Part of a small language model's weights.
Architecture: RMSNorm before each block, rotary positions, biases, tied embeddings, normalized queries and keys, shifted keys.
Each number is 500 + 40 x the weight over its row's rms, rounded and kept within 0 to 999. Layers, rows and columns count from 0. Numbers have three digits each. The size before them is the row's rms in percent of the matrix's.

# layer 15 attention key, 160x160, rms 0.105, rows 0-159, columns 0-79
076:508506561560485479552433474498431561537474455504559435521483481528464481455491401553481515544493518566418528544481514496469572542530494475547435487507483527517553453544497512433487533540492484497480516479516499516525450397499468502492470545
067:486506502411612471493445538462493490467408527447509528487461468550465525506533502437547487505596570467551512430472552493447466583527386521538487541565524502497523518529434495439510545550485504476493471495409465534484489509443492536539554434
070:538554463484432514499453504509506474490508519506513489536587473493479487474536447482518509475505492471530546516445481431521493525479521460486494497532502482493496424520456555509481462493490518590500461498558535455501565478581473539568492600
074:497495488424487487549501582504520494592495583569492447515490486524512455506494549543509517519510532479496520519472463483456544609472491505455590556449519537498466508515539519503492494534496517562482502529468491487417518507512498499507387512
076:576415486448425502482494530541499499561482459499501542420498516495471423441527440478525499552540550580523500496430544487513504516497529541449499430570525473535451441566554498534493474559558536568488444555518538557464556465431449545517414489
089:498496481502486531543502531458464522606518586467534426501445523535464452513472523539477540471497539577523474557467518472523512550480549543510480528464522488523518515469526515478463448554521543481521549483540518561418544505496504525502337514
095:479445560544418519484462432493494513515593466470465461477428492515499541526501448565439565449478525492502484548456546533542439456484531456553507518459546503484463462521452491555536501511536538511511524504499535568547463527491522475484495510
086:514603455499507540511374471511540538496597489524485534529453474509526573513557562514479535453513530513501548536529465510495520486462566472464495540611487479467478490471531530524556542539542471481499487500513507529443472523510517549581500478
090:516452439471460505441457443514522469569440502510476424509482456548463490536527551505520435544560457491556597502411515472479526547455481539420439458486503545492453557446509540406446464524548537546518485499461518466436528506473532533492494521
076:435458480471540470480526491502459508580501507502472494438548406538488465472554497498513432502443522590568541512489499505470468518470485534463477426447485523519515505455512569469498473506507515542520528533450525462476593493443522540444520563
077:428517471520515472427531453495460415463434584478516464554549468473501440484548519457584504526485515561483531462529512462556518585455424540413477445434535570482495568540607522415445495466498457481576440552463577432524495510497509519510530504
086:477523539567549449501480469425473524468571512505535542490510542476513519514510489588479543410475533506427477546522471487511471445523540438604561532474497474487481476540511459560550571482576535420473486494550489562548440496496516514544405476
071:565576460484471549483487499440564509506485494446584538495429525473465512446488522542532527421550584475454443522462510441478518513521500542475481528480489460484487462547446522479467451486532490582506608517499478490473455461536436502489470512
107:531506397351530493478448492529510513529496527478511468552512508439563488464517508519517459557462477478533527539467493512512478524438459574418442440519499512474480503554489577468424454505509468565514465549489561511469523543499520528477544509
094:619499478492570504526538519502582519500458515585526543468486499537489505558514512519554457438528478467545450516439529457468497495503582498561521439507498414501580548533544529453447504507475482471421508545596450525494528503421421497465527485
089:540483519586418485531489469509549509444529463485514524505469573448520523442455492534498490492494465490522477514521472505475517489554507496569591512478580492542447453540507497609553516492575523512425520492455452521491416468523516505544474437
097:427480474478491482512462531490540510455458509489491517539503572483445509461458636519496502511497516542521518524542516487506622518461416531473484513439562514465518538471420498472510398530460485483502533491522474486443516477574472516575529526
100:468518527456495526454505394509445484522493490457550459551503482534483512559481559457527482538430449493514562454501498512524490511513414470483430370544496506504453525485515524425517486546471484478491483450495532546527538563513516495445547523
083:568503485519487536521513458529516539460522517524522413543564452516455443482516517457450466494474503521502498465461473528465492569540537522461445471532502509455533578525494526473486523533497498551567439511471526500496476562404513513510539493
107:516532571581430490534557458502498453522506498496560474533543470419458498468484468494499557444577455462457470465543511560485534532469520503503502563494498466436594449549561469560508576455518535446562502468499465545528478485492558467516450474
099:531516554516397478585526497519464457520495512461565557502454506478542494437495514479486440408535532516468463503448513494473545457567526496470442505468509407497431459540478482434527473528530514510492557532525498462521547498523440485467483526
097:541467409416459532546507497545521533595497528518491469500545477549509443506526562473537548506500529495518516494527497534526533530596459551473461452491522385495456543476493432499494459496502507509475499552495477468501473524479489494571505468
109:564460498505496478514576544534525431510529426489497467559537478503493453447565470490533502539497512517502466541523489541550456555522552537452533537473482464512582599563530475514449534448454489458508501534438476510549482458445492433566547447
113:573517471530554473476561488455549577494510438535451402540481481512524490501544468502495566460521485459458440464524493492497487499556515516507564492485488437528521493499522427580463581436438476519496565511514432554476378482465518456486557502
121:492489559543522502471508527513507512498533562499590471465497530534463472485529469465504530583491456511477472440481556543526423517490468523575468534534495480575630497562547519477492491490527484490424523502505490559547490462420488532535520507
097:511525532481486504459452554494594534486498583508505526526457519459589556556487543462480536491497540450447467481645461516491520568489559432507560497533458487457495484535479442513503503524536419495460585506492416493522547457482494415459523469
099:481561425563468565515553505531508515471524412571521440555537532542516416499488556532517485476452575559496580472517560452505498465465532440458583579520515454491465506465584493554501510522458492519506520552488525555470464465494483483398537483
159:470510565494478472479460557479565504490495473510419532448456538463553510563496520512508532422460503510483477574507488512486534497493525456491543520471436457528457466522491439498469421503450575434464491533515459564437458527500448453505520472
115:533510578509502504485557456542582467483450522523487503477482553491487467487473529493433525410495492512458491530508504550464485474612486512497403455506515505479472534500469464535584467433503513467541524485537413523442482524453599486579503454
112:501471556507531502558460534526526453434527560484550438499510423486465494516466470542511461484514646470474480556507426468483448544536489507549463536448545409555474490429508450453535448460493584518455494463572518492522533520470511461464441553
113:528494429550531494411521445561561529490571508502469509482534518590466520516499489448508560526555591481454473482499444535548463529431480505475540567537568628493497505469493496477502501508520530508534484481506551515481527432459516421517482558
103:524553483489423485503564473492521528416476488535493559523556530541503525565539556505554495553540473486509441462441445460520499473493523505493504569511406471430484536493520532446513363477533531494478428567524524494563457549522573533521499494
072:472538469517480459506504463490555479470514479531478498528525562504533522410451498489445415556528509553495551432442450490512509541485432426577528523520479544459524454503460494520478463533542507479466572481421576429552501496502463462473495447
076:483525521487525556464455555468511464480493512538545573534428407506517540496568446489489621490409527475572473453554522466425494494556561516491490524439584512530504586479471533530502511484447512509517503479522555501467462500523519504440505428
075:494462472427495598513478462484512501430486514468503470538436478463540419474553500449522513508405539529466487534487493546507550498512506593447497419451498531507431560491490409487568487530492506472508498511531492484504489468427482479430535413
070:487461541451477502442410413506486491473486509510515510498493497490565494371520437493510450519484467524511424471477513533557470509574425482424492594425430483583416511504506439443465529519500537556500474531520505502501499479478503434492455532
067:575545523533538517519591523429455505540485521478514538525524441581563511527469545469485527483468466454477491543536465442438530416464534413485522477537481571471534433465482476448503459570549603520491565418507509494471508497574486576544497489
072:471436527468556590610563468493462495509502484518498554464468501474523482537539518489514592554416563513525482474477505477479527503549500526443452426489463519542410573468427441476541468477523522522565549518455505455433507515536513470435541461
063:435500528507471428443590483504450512473535545462510515467566550519429480483477500461510500471511590561445485447431489508532484505546468562462440442520436514554436522510507456401584498504474569515522496507475499482430515560483434515493462539
078:503523479579480404479504466512508524583545562525499531486488495492464535455527467489497473470541523435495446581542489486566429455480545461519515531470551522539535468491501541490476531487548475492525527492532414541549507497458502526542479594
076:433509502531502543548511551523485517475613488522532418488574549479377453514514413459539553525467544547531495496498529513454462476526527554587478518514510471567460476490480583495526605467452462510530457528471458547507543498498488513505518433
089:508504503550443458464484473545560519489532467488529474478545573457548517471514496519469482484554495437470497509530503423486476434484489445488576561483463422492585434492524583633520504541486505477454517487530501473511479448518489510570505503
096:470556525581440498467476513536576544499594513522542492492458531445466514504485446518555457516538529429501472486501555473494475492500530526512559563504499503531528407481517602551503532458530515485468433549500512477502520425448540505499498503
074:559507506457543481521421559511561465531479578585489423576410525498490462552453511495455490485537469461536454523546525458483480486486544456606494512526519493441516487503512537572454530446461450496495419465497477478506451518452530526435465473
093:469529484589513547479513549490520529511562427531443543479480494518458497515519455513517489487439546517504473470504493507563471530522497503543459506486539470539499419491551499516488545483536450463508544519511562622468495482479472540523460567
093:471522516547520454431479451549541527557539430519522497485501565511508509482504466489534455533547455445474456495574520498522458499441530426456526626461525482420531426497505545542452527477523439486524478487514519480554558463491506479520465511
104:476512534555486489486528533475537533523589536506547509494465505498455484571511432470529513546471485476554388456508533510513454524555487496527552543480604496499521451461511539534469556476471503473469455522482478543475463527424491525499459535
094:557469440405495526546420437456525533479490462550533476411489515485464521440499430495524546558570492438524423493544511513500473568523491480513463547444542482480487510471438474569534513487522472541523454586528505471506477442445576493514453580
106:536497570416539505562485483535522480451393485521456516504455467530580490473459498463506531534496477540504540511465447474482538492486508510504493432528480536479445570572546422410504460562487452530546559513514523477496532531603426455503449513
090:511482452511436506554518513579495488541459498487505502522450523509472493528531470466491511464469569536495522561495434471488530522506415536514544447559504500527442521548555440518556535563411452515575494533513529469559452437525535460450502501
087:460493529566609519544485462472477520508496457529517444446541460496497554458525471517526581550542474535524574522468428556521557458465439483467398406475482530463455574502454495504529440538463526523525476532520489525479459543519521474491504526
104:489545481539461527472626528473594479535535476483585495538513490511443515518569455483471453499491466460556461495512499521499416512513491479489592613498542507474576472523520511535440557496496471498503488541508525469545572472531509464462474559
094:473454501466492478546455509506536470509519562532499570458521496467514497483462545532542517480454489542523545483523497495481470502524509579511509480464514486528507489525511501509461495573470572523525498525429476469498488503528504339553454445
115:498477492482509480524426438499487467445479463525450495526508465496548485424472570531526505470497563567498541570447492452479521454492532550548532358507492529488510548510486450460501498556505519463524488527522554482472582467598503490557491481
108:470537493569488519459526505580569559564530432496498408548495535468492473504552455506467475505534546505501440453496551459527456488470513540491541454541534499462522445471523531539453549524542464464490499529516448519517505428531560558392532515
116:457468540411450468451420517480503472555455480541423438478438489489553467578513538518546527504534548488518548533450530488469502540527511474488453425506463432536473495467560561511513507477509491488498531492540461506459486577433513600528521470
096:482448543496499515505519619530450513461529540477500539460548496457444559562508485462540466530475501449539519571577464506416492481471532467467464499500533526438478521495474450452526488427522467525465468472535492520529575565431559569551526456
117:570529458580521516506554484457528482545498485480520502544576414441479421605545485520568565493506516520501542485519460444455512499510486494484506457483512520512530534493448448518430511443525493505527552503496527419547475410450579515487511559
125:513583556496572525539581512439448524477507497446510466474472447489397559518517417525533549580456538482461482482466502508389523456571460499460447488431513473486554500533516469529535499482470585518506490531549520466520522519493535463466421529
115:458467540512439512451438484467562555526448520527486535479454491442561508559491450541472477483488478504505513452503541509534421487466485505526562476460477473507438479549593552470568495517487475490489494541470449507448426474514481490468428489
119:467450532467547451514465507495522447516445545595451450494484503464520510541443462558513489507519473472447485546476512441519444442477450425534479506467584475502469451518496542535562475483466496458496462523537460511497476561488522505501520527
108:502473468484482535529486527488592526527470503460426468533480429529539479506457501575497519487482481502521517498510492553524415512536543575455481521532411486507520481480479540540527492550500503444486473522423458496442412475456426534559570414
105:520585445484517480538588386540505505491526478481518460563509481512584458464511463486426456558423433532441553447462478467523512514447422490468439491506551522483490491493485444490578506506524490542503561510533489481548513481442495460472570521
104:513528487421506554453522477483499464492450453533499486488527491492416531477538538457482506472516491457509487477515465499531510543555515457501534479564508491469464439466504467457486476490520531574479491526489559512596499417519472538464543463
075:543503402442517576566521551526547469484494489495512517511528468513488516559453489415445562547449477556526469496465573578536498461548530433533550484516481521507511506483556455535550430494496504500445536406475506411441447559488524443536505475
085:515502500518456444532433497485561493509511518559533475529509561542550474431610506474494542475493502564481474459573462486485430512445442539428520391506512469589447463436493491436475506496496541461536466516571478467556450505482471504486486516
080:588517478511460504490471562522544445456545527498484404554501455478440510444475531509480546457447534536518490457509575486540572569483455472565484523519510498431516487500453613476534530503421477512454520430498408481454537457468454551501532570
076:469453472473527550519501485577456555546509538525608593417519546535504583510518547458446522518449527504533586503533470503484495455518522518454531551522459395451481457465521490501413526457437467403489518452508477537510482539499507515548499527
082:460447452468439540509509468528524517471475509519496552568530461519558465527563502469486475512524493538516532511515385495500497500491449544451536423473466478597493476487543455438456519499451531496503490482584490552579519463474511507507463518
076:526454550524449428505517525595478447567485460494463509459510489438412520515552464553473546437517423453585525494571511539517501549519500492533461509506511499507494470509533530533459575568501573501530456451547469533561441471473508456568525527
083:498484502570528563486511518539507484510511537457512515524532403486500524492552528429561483597511512472442494492563373501495445537551457524442533478470510533500489533544463461541518512501531555462461521545486532555493475484535533496531545427
086:538525492503479480509529515486530532565557500558471518477483483474424494445487506498453474448503488437627463480469514507489591537474533432542409531563515520505480461538508551506541449527512466500494525479541469566444456488481531530466529530
092:468476433501506562547570433551472502481473535431459524536533549558599530515532509492500532571441497440428483554489425536483478472479459492494585406488465518575490530491524437456495482535505539457507478522462545520490532491497477521504514415
074:545508518561535499513525515500504470432371530430524519433575498438452539546522431508522505561506625497525545472472494465453508543530504510585517548468580546523466545467510539538519581470450490583486553444467481498512527508523488468547452494
098:482470489503504504498504478477546485510471543432505516538460522538651476504513569474428510523514491526510523532532476556516484480554470593397505392465478534517522494440468427441456472511546506511515560522487478534511533482478446501536516472
077:447456501487536475511513496490436530520476523559496425524518506431567524423475469446467511578443471489486449484551550531466498524488515500454492404474479485534504468389429527498493482468476468552605456563480472552517449503473494505449543496
089:493514495534490493510486571480515535502479527502515465451528485460428502410553496504442503474468501454569465433451547534509457502535453449472548512471527428472501449495490548529502485500539494522503552505467440507532514475495565512468475491
097:474491417497451558444495501531497498492463518470510435420534527528514524493462537457474474493526526434468467575498491571463525426517461520423497555517484514610475551549546467487451454559493557506493525569525530539492525511524515509539498511
085:508457565543465518537494445372507517478393566507481484541497517483457546500487473500574492561482514498457501517521517460519493579481413543510487465513561478580522547485500523554479576424531536494547557492450531481450517433523504465547539530
109:533528541520504430475484539457606407493517484575519497519530510400431539445521530495558505496541518450516467520502535452454518519539528495561474572513522408516467440538467480564532501449506530553486506429538445461484433501483515519537511480
111:470518490485502436444487527442521493569483479502539540540569495385437474542533436505540474507511465525524506489431493450467545545463530574443467556435453442510417518552520568495498453481476512466500515490596536505447489445515477464472402541
103:452520460550530504518475413598511556464472487435458579514539502542556476510517452442544497483472479539497485516469465503572490471466431494554534506492525465490431538557513447497528477508483490579489503489510569491539483528489440510570512479
086:539515446439454492513498527467503572471427528464421504517535516444574482514569492511467501519495475439476565507491415499485457440535550524467509477467520549522571586576516445437519425494534489529535510519526569516472492490573525498531561511
097:488440564461534494532494477510424437462504530521491511485424444520565500462509477538447543494467479508537618539591403524502541523499480544498547379516464543502499545443491411490489519513521561504521463544499511463458478515508445488527476460
117:432523460445455552507491397459483500474492520449476496547617551467495512552473535424516500545473465489440542476427491498506534451504455571438505466506500586479516536477495550485458471519442459496520508485532505500538521526506450477537479443
101:586465482515466501539492498501504530495518503471477451493543467488487540513476514539490537525504508485502506551515431509512547477404434519539544480503476603556496573570468484529486591453499503493433487486512576428528488489384499496496475549
107:563578495570513522521574540501566471562485465515473481482599482504481479395557517508502445475479541448450510504529475498482495516554517556512539474507498479450561497483516516569526530494482487558473525497490508439544478556500541540526445486
111:569489511514494539537509491456577485502511459476511488531520508504441501516497461557555501492512512575502509491443527453512555472480479524526518529503487482492403455550505470475482532441531473586475540528463523459492471405438500449495473501
132:538563508517496510493554429449476464565561465554458543511535448521479510451485588510514413537486476524547479438482520502517496545539510546543510559536483545508481497467489561447472503503550514500538510567506551444551505538540499524501478517
106:515479478531470473456542547505526457586547486549486539442488486438521487529525507527447583480525525488455495468458453487486594522407470437487576519516495509571541473466513510550519558514515496525470507507389514521497494511501521538431500520
129:512543487473450422447498433568458545497616497477485475514502506548484522468467529485435457513608480466583498496516512461520533527529518472487547497492500532486511510476473478464423528475481504493445486487592522443517586482492491513507484562
133:457501477468503506504470580490534494530453452531536504484472566482476501514498505471507566408529440491444495512536510480461456539485507514507503610459542416511457471523509515503482533482470527496487456464472446492524417488489486519467571432
116:518522517488516545598577475500458443437471509464563518529497514564489492526468513427507515555479538438468517553465479486475501521533516527510502566505505555524546523426592450578475521507488494491528503463486560415582541526537433453558509510
117:463456524489510522469511428478496466528472443487512510559523510513472488482490587471421568500507476518558519499542476538474497484476427533441532543521540493530492500526492487515515518478469538482450508552506517521467461463516435569443593485
110:521468475419451472501456558497526468504412490567485490496542557460430497548473469523474516492543490468531480519461492446505466484493502502433417471510552534432390471504502548531541486528594458553479505503510463471516473486538540476492530459
120:543496443566490502508487507529510494540491563524445494480509460569554570551488563444520556493545610514561607556469455553514496521453512493456461556464460585540492599478522495519451480520508485471489540473548509525427560523504525459542447485
083:411499483574515481556535503551545509424591467515478463531470506540472453512461511518561448435524543531483550540482511506525515543431465448459532510534472524513487482518511597385544436494451525496499543447483511435508523491446473543517546465
084:536489470458506542578537513553508572590462449465482540599447597499560489547505562537533537521492603514390482427501511474487500539595562525443489490449452526440407497490492530551539521525528494493477529511459462556543460505515512554546519481
083:526542491498506499467505453548497446466565525521490503457438566563457543443457508492513470417515569479433535471520498487532399526442480489400460489471475512536486525514538522426511525467487517404521513505513491501458509505434510476505542489
097:473517479516485481515479485487467518554472529456554476519512474465532419496504569510474512465522466500454443442546495484483481500440554475458510455501530481521488537504538449570492469439493470459447484545527508523557565463529475472498479468
091:549486510470504530495498518524475517482495529474446459531481533515482479532514458519538473523440516481499522554543455496443457562502487493498508591476537472485601459572492536489449531511484471483458450473384527468506458483539496498505539540
095:522536556491496506487474540514519470558505501497577501456482549483508511599471440429528447537503476445548537483478520501499484482547471577479562525470485437516547554553450470471501506470403518504515454481504546438417459483555426548474534485
086:486497450503471517517486490445496494516468484452538425477494552482490501448582487481556518392506545457493550502450549488509512518521474476564544418482508477501508516525549474476530397475514539485493539534505462511563532457466525493541470435
096:544463476455462471482520465526487397452590527488480537519489543477479530500554452461549528516567492478559468497589468537457449473562473500476510583460528420503458482419488432542502480586487488434585478473594503560516476534442529492457500468
094:447476589445527484552482545487514523487479516489547523456468464552493481533429469485508466494581430505558542534511463503468513509550502570485489521560474469515414573487478460462562568539511487485453465497528507476478473500494463466453492441
078:521536488550536464551578446533548543490436534437485501467456494413518502464473554486573451508496545462466504490453527498487543536498413519431516494438529523476461433518548526508506492505480513512474607480532441542499524467490462431512511453
091:481494435521476478546423484484494495417444511525557614508529486547491536508541528432473568520468511523517532454516465553525475456518549524472487540474518493518503552553497459495428524501417485516509449569530588473493468487470467559454552537
092:502501495494500487514520509472496537527471501513505467415522467533421574506519447459466432471487460489539454468431503511411524452582520518542439544553486548445411528483486434427517493519594528533511516509511500520523552543476481539464473429
090:530485466560426512518542411490563482487595462474440485438540526445457498394557423546554502528505516483482452526533467446543452493492440432511509497475466535487458476474560477482510470456578517480546468482481490497483512514513495473513486527
105:519456527441471475553522474502517499457400558501541510470462485535543544483468491515453509470569421440496543547512409493428465545497431448429470532434454468487493524540496476464516499523530459560472512502488523545528515484530466509532422480
086:521497547441470529516494543525517413544382510483547483503544446462521477500569514511500476478495507431503479438547459509469456565495453593496559476489484435467471544493428485574495512427460470575510515511489499468509506462532532550416516500
102:517549522434463503540522513469428572461463483499557529500512477519502507498521512543529504512479485504492518523461440515474521426474540497486532468458440486481486562534464506484561469471485427546531498483499547486513497460556468476521418489
091:511453402525477538470503477465535477501496506497557532461492492487482546506568466499499505462540447519517465489470450552554506480490435539470540541534466439539453504531538379495504443457485540460464508648498502428490450502542452479558492442
104:472538479545545412441528497465511520521553525625477536503492523406453424501472456511516488477510540450503402560502598498441482490541529479533552523489461490490465497515632533469497479454492517420457468564472484501467484555446485509520469468
098:545437545538471571524552505569506469474498430501513522542488529475485437430511538500487459518472487530517461481483534464406455520508557489542506461524509537439552544504472477477527496417419481472516554512532516495530518530545483563484537627
113:518467501499524483498478495479490492498511492455450512495494536518515435557430451502480568467550534472471473476569486485541498522538412481529533525552530504538518365445555512464514544497567461511454508487482437432498494484474529552588489489
114:538501490517513531517524556482481495518514490465503481526524496502536447475558463470509470517419589469479441491512496544478463515517524499447429511574585519515428525456538539537505475485488530507472574516472535401477418569481529509445537438
110:441524512493489487389480480510484530555503494531516542479539556411423437488489425488455482486474434490484496517539487532488446516524535511462574541463409469554549528554497568508436557520479480499473499530522499514497481445427409554432469479
115:532495444495478548500507518493457503467508456517538436479500534488487526414522514448504495500491440539544462421484467481514503525459503562513441482571490417447435538564401459563528506540493430544458584562537525498538511447510488490464570507
120:573611532557445540415493565508433480509539457497469461508522502493460413482553527514492477543546481487498447443475573526471450526522595525526483450551544469500549519499455441562477505462556452441520471478538502445592534452535513541511526532
120:474444514434536458455452553494496490550456467541534424485529532450604451550607507568529504523480467550488559584547485524502463590523505446477563478566513418524501507447521498508447537488463489574546535495459457520449523477462496473507511473
113:449530537493476490462493516474461518475445502520500466485434526554484507477498467492462449496537450492460538509520421437554529497515500511434465402484476537605487484438472468553516460432523487510495530586490508461506595444477512544506497439
132:524525481478556497524584458518528510495518539488566546501524533549510566473528495455458489514489473512505494509518443506500524504524437499489519491502537537510532463548439446496511536569519460460495555486499501590542551420502458424510458524
123:426530449564495468528497517468602486580477500558520511520455520525557463535594463466494499502523483496454410473524577527492543555504543512408545503489443481542508442579472463515463517487481537529472528531447513573488496430486504532498557473
118:472494423507518476441438540485486421488524542473461457495509456461476541483431520534481543474427582527506504559492485428529493553480534531425475447472456550528495519454536538456472482503488557430481542477484474482421473503523529544469537530
121:536522473550479469492455554475538549488446534536459468562424476530490473522451481446470588561489474485536488549540503545547504521510458435513485527452557494574499490504516484539475529432401524516418504550510486502499542554436467593458509529
137:491458545442467467527413572476548484515488510485455466477453459427579502482477544638522515524512514472505480532560480555485410467466530450521505501477525512509457497549535461523470536484470524505502525510446464507392492513495466544580476447
117:525475491459507457467481516521495525405516561485446482552550487496469523542547494435439549489517517498396465499542562541479456462534550532512514540457557433485429413522441497433545490445529441504516449550488442479476554616482491511610530542
082:499468521515542427484495464552485568522591490541446474433508539604462536472438431552547476430482491484522535514501545455460528412527462488533460496459493544485403476459468480491560478445563518507497424531454502511475459541509505508503506514
080:502518496486502477454436544508567389548478557473449518501450599446500445546474529464524483493519434589471542476503485502514433422486462526461534435514540503474528461478509499484433566506475464515447482430488473494439470525489452517415466532
083:510511448455492573471488502472514420519456451456517487551522500513530487564572552474497482503459528442542501513508511548464460491492434551413492540522540419518512573432476531556464515533537443479420526479434472514462500481543563517525440526
083:446578487516477560482518527564502462516470411520464517522495503515502437488492508433422577555528432402436489457457512560604488531519529521485446495508510483502481525495493479567494554561503517444475499556501484537483531586453482431493518449
067:513540431506493497501470496479456445502466482477533451546443524450468479483479501516475496460441468479567631500564519490556460547521546535518488549494494430520452544515531446497463465487459473487527517490461570556449516603529550423504488484
088:504509525510490415525522428525502557491540503573481519447514512570507580496438469600547508491484481511480517520433489499474548446480461430595495509446478573481454523479526485500497511450548514508523505497529532472578501499487470473516567486
082:539444533511563458474545493562427585469496452495505557492499491510480496473492450503502473505426499504466515516517492483530549504519517464565455564483505564504420492567601501452470499543484531540461514452469516458544469427553523469530530455
077:520497485480466366532502484543471511468549514536428503469510497583557552391489488496537529426528502454522473473540446516453566533495447491507516506563517466525459484520479490470540499481563501476498494482489537526538517485531539545527484458
087:480464508563536459474545439471527593465508541459512584443564445519569621524473487477561464488467527525506479527501510506479513503513414445439542539460495542508532515475481495483467549494506455521510544530480424470503476518571530429561485500
107:491447512514518364530522429515489495505544453564464421487501466557504536478502527566528498443506532434628521428503548472541519463512477431596484485497448530519465488446533510497513496490541479529578497448485452503538517480549499495539497495
091:547491511503546467498503461553475502480507463542497511458505498504482500488447492528550465417516555494550530443516502471537577532518549510593535638538513498521430527483458561554509441479488465537484514470529534484599448516565437499538507481
088:500467594466487445526515449527492548496510508477462463517486482550470502535570530475447498507494540521468559504550398534541516497516491477473542440566475502575439479433534451459462526522533501559530485487577521490527504538539454479501553528
098:506491521536560515512542496457520518520437499493556507544498449488557564574485483532549471441464525431494432581490496515447519559543443499475506502486536426491522478527532471544487487515440454563432548466483505493523415445407564499500495444
098:494493499525476458535530491495580492448563524477474422483598461518543556433421571549493523476499550527568488521507491486454479428452572492568572507558497481483523518544498481509443476499496458475530500474497462497553433462561492504594502505
112:439449547536554466523510526495443546513517377495549517564528506510517565495556502437510537461415577551563542473531473503499497470555503436590478491530500431521491499481499482556475526508497464483503458467503536507498432463540502552557520445
098:448595452513542427426459448475470551466496521487490474464474529455535476487549504479453576520464514495466445454536545484497497513480425488527519433559449537559560480481502549542512534501474450483491546492441483545430483453546453532477500395
104:524511454586524455472515524532531488466465478553567520455502552511549472526505463430549486514483514453477458437570517432512533523518442508491544563539474439463566487492519504562572468514487472505477467487450462504488463457506479531577567515
098:539506502444565492509478508516501456499515458531496441442518476493523500551527481567542431474503503516474437562516478482458572553468546490523529521487444517518526496482519493490608548506502424560493489484473519531481540477519425531518474504
100:509510498472582529443489475507480540495562389473471443459466423497485460439468482451455539451435527433526455446480525494477498457520507485557498570511512469451498533470513529484551531440528478530484500506440444514481483488412529500484574485
100:546561490465457463503528487513482573507444530468530561496585545519495521438431472584495499548567555505544482533478470495481584478452526418516537567466478493496522463534500467526478495484456479453466567490506510470493476432544532539531539539
109:533483487479481563496464464569472465518482520511448520537503508518472491593553529525517494528475434534519537547539479606421525553490475501428518432431446432547543500476432474422488439548456477518463533502540509548525487507490476520481456475
105:513479498567540410464519462495536474481541543500539509452491495544502494486630477557497453504508552502509509474489561537499519439471503541538519526522547493463429506481464489506559529500473525478516485562467493509478476514484548528467527517
127:467508464507482525510534495505501541408383553498521497512546532512502552438535561535484540521535499512509473497471427556509491508478513499520430462465479569508420493540490498517484430520447502452504472465500441450513538457526496493580485501
111:466594532563493554499477501554549514517557511505531458493561498545529438538461468484446522540473474474515488442482536583427430455500522520491540519533528458518477499538503538530537587505532508449401540491517447501531563445449474511451526497
120:536518556374419467463467552454603502586473537568500450480478512406501466519512493578487528546490497496459499489426533456584491465515528470565500504501455492479523499516508539531446503428463499473527506431511484471506458574543460496496437446
112:455574551478523493528464520479499504483516480435483545497488546508533571478438458499501507523414433479504454526524472471473469468510460499501515459477458483528500478507414557487549525475570498466499467451548563477536521484434399516519541458
127:537507468495452566523494554487549509503518486541555440502496483434598480564459492473488464502579455415543454407531506473525489554534505535498458548545536447491488508427517526476542561523499583512493502516532527506506433523467447493491499488
109:550529534502489481509492447451464518476530573474493482521560455465462496458525495499479449567554492449508544528467603550528493469577450534552505566470478529542504474537476447546522540542480500460490518465508485502560484565571483488552507473
124:432534521485453494516522556450600482549571514526554569473477461487520557480546591546541535433536494478509438491439537463506473487516568508495512582482419409527451491486496487516521427549487508518501475537519430483437488503502502548544469520
118:540538445455535476439529527537554422580536552492493404565445532555425532517441530522567477516474544481464545512554503506477541581502511497541492509490550489474476432496514480517452566553536478431531431437493510502482523532524420452507483548
129:530539448478547570451588479559494464504483453547545528445510493519415426539516465447534483521495504485547504414574537479487424498527490463488572450555475496498555507543455451490583533527487509531500508535528442533538511456476512535550514542
135:528505513450529489463474401491517506608465455451489488521489502506511476528502466535468495474525458489451518509473432490567534539502495542392524515537450480526485425455508479462449530473563564494500456504480503503535442438496487509396495540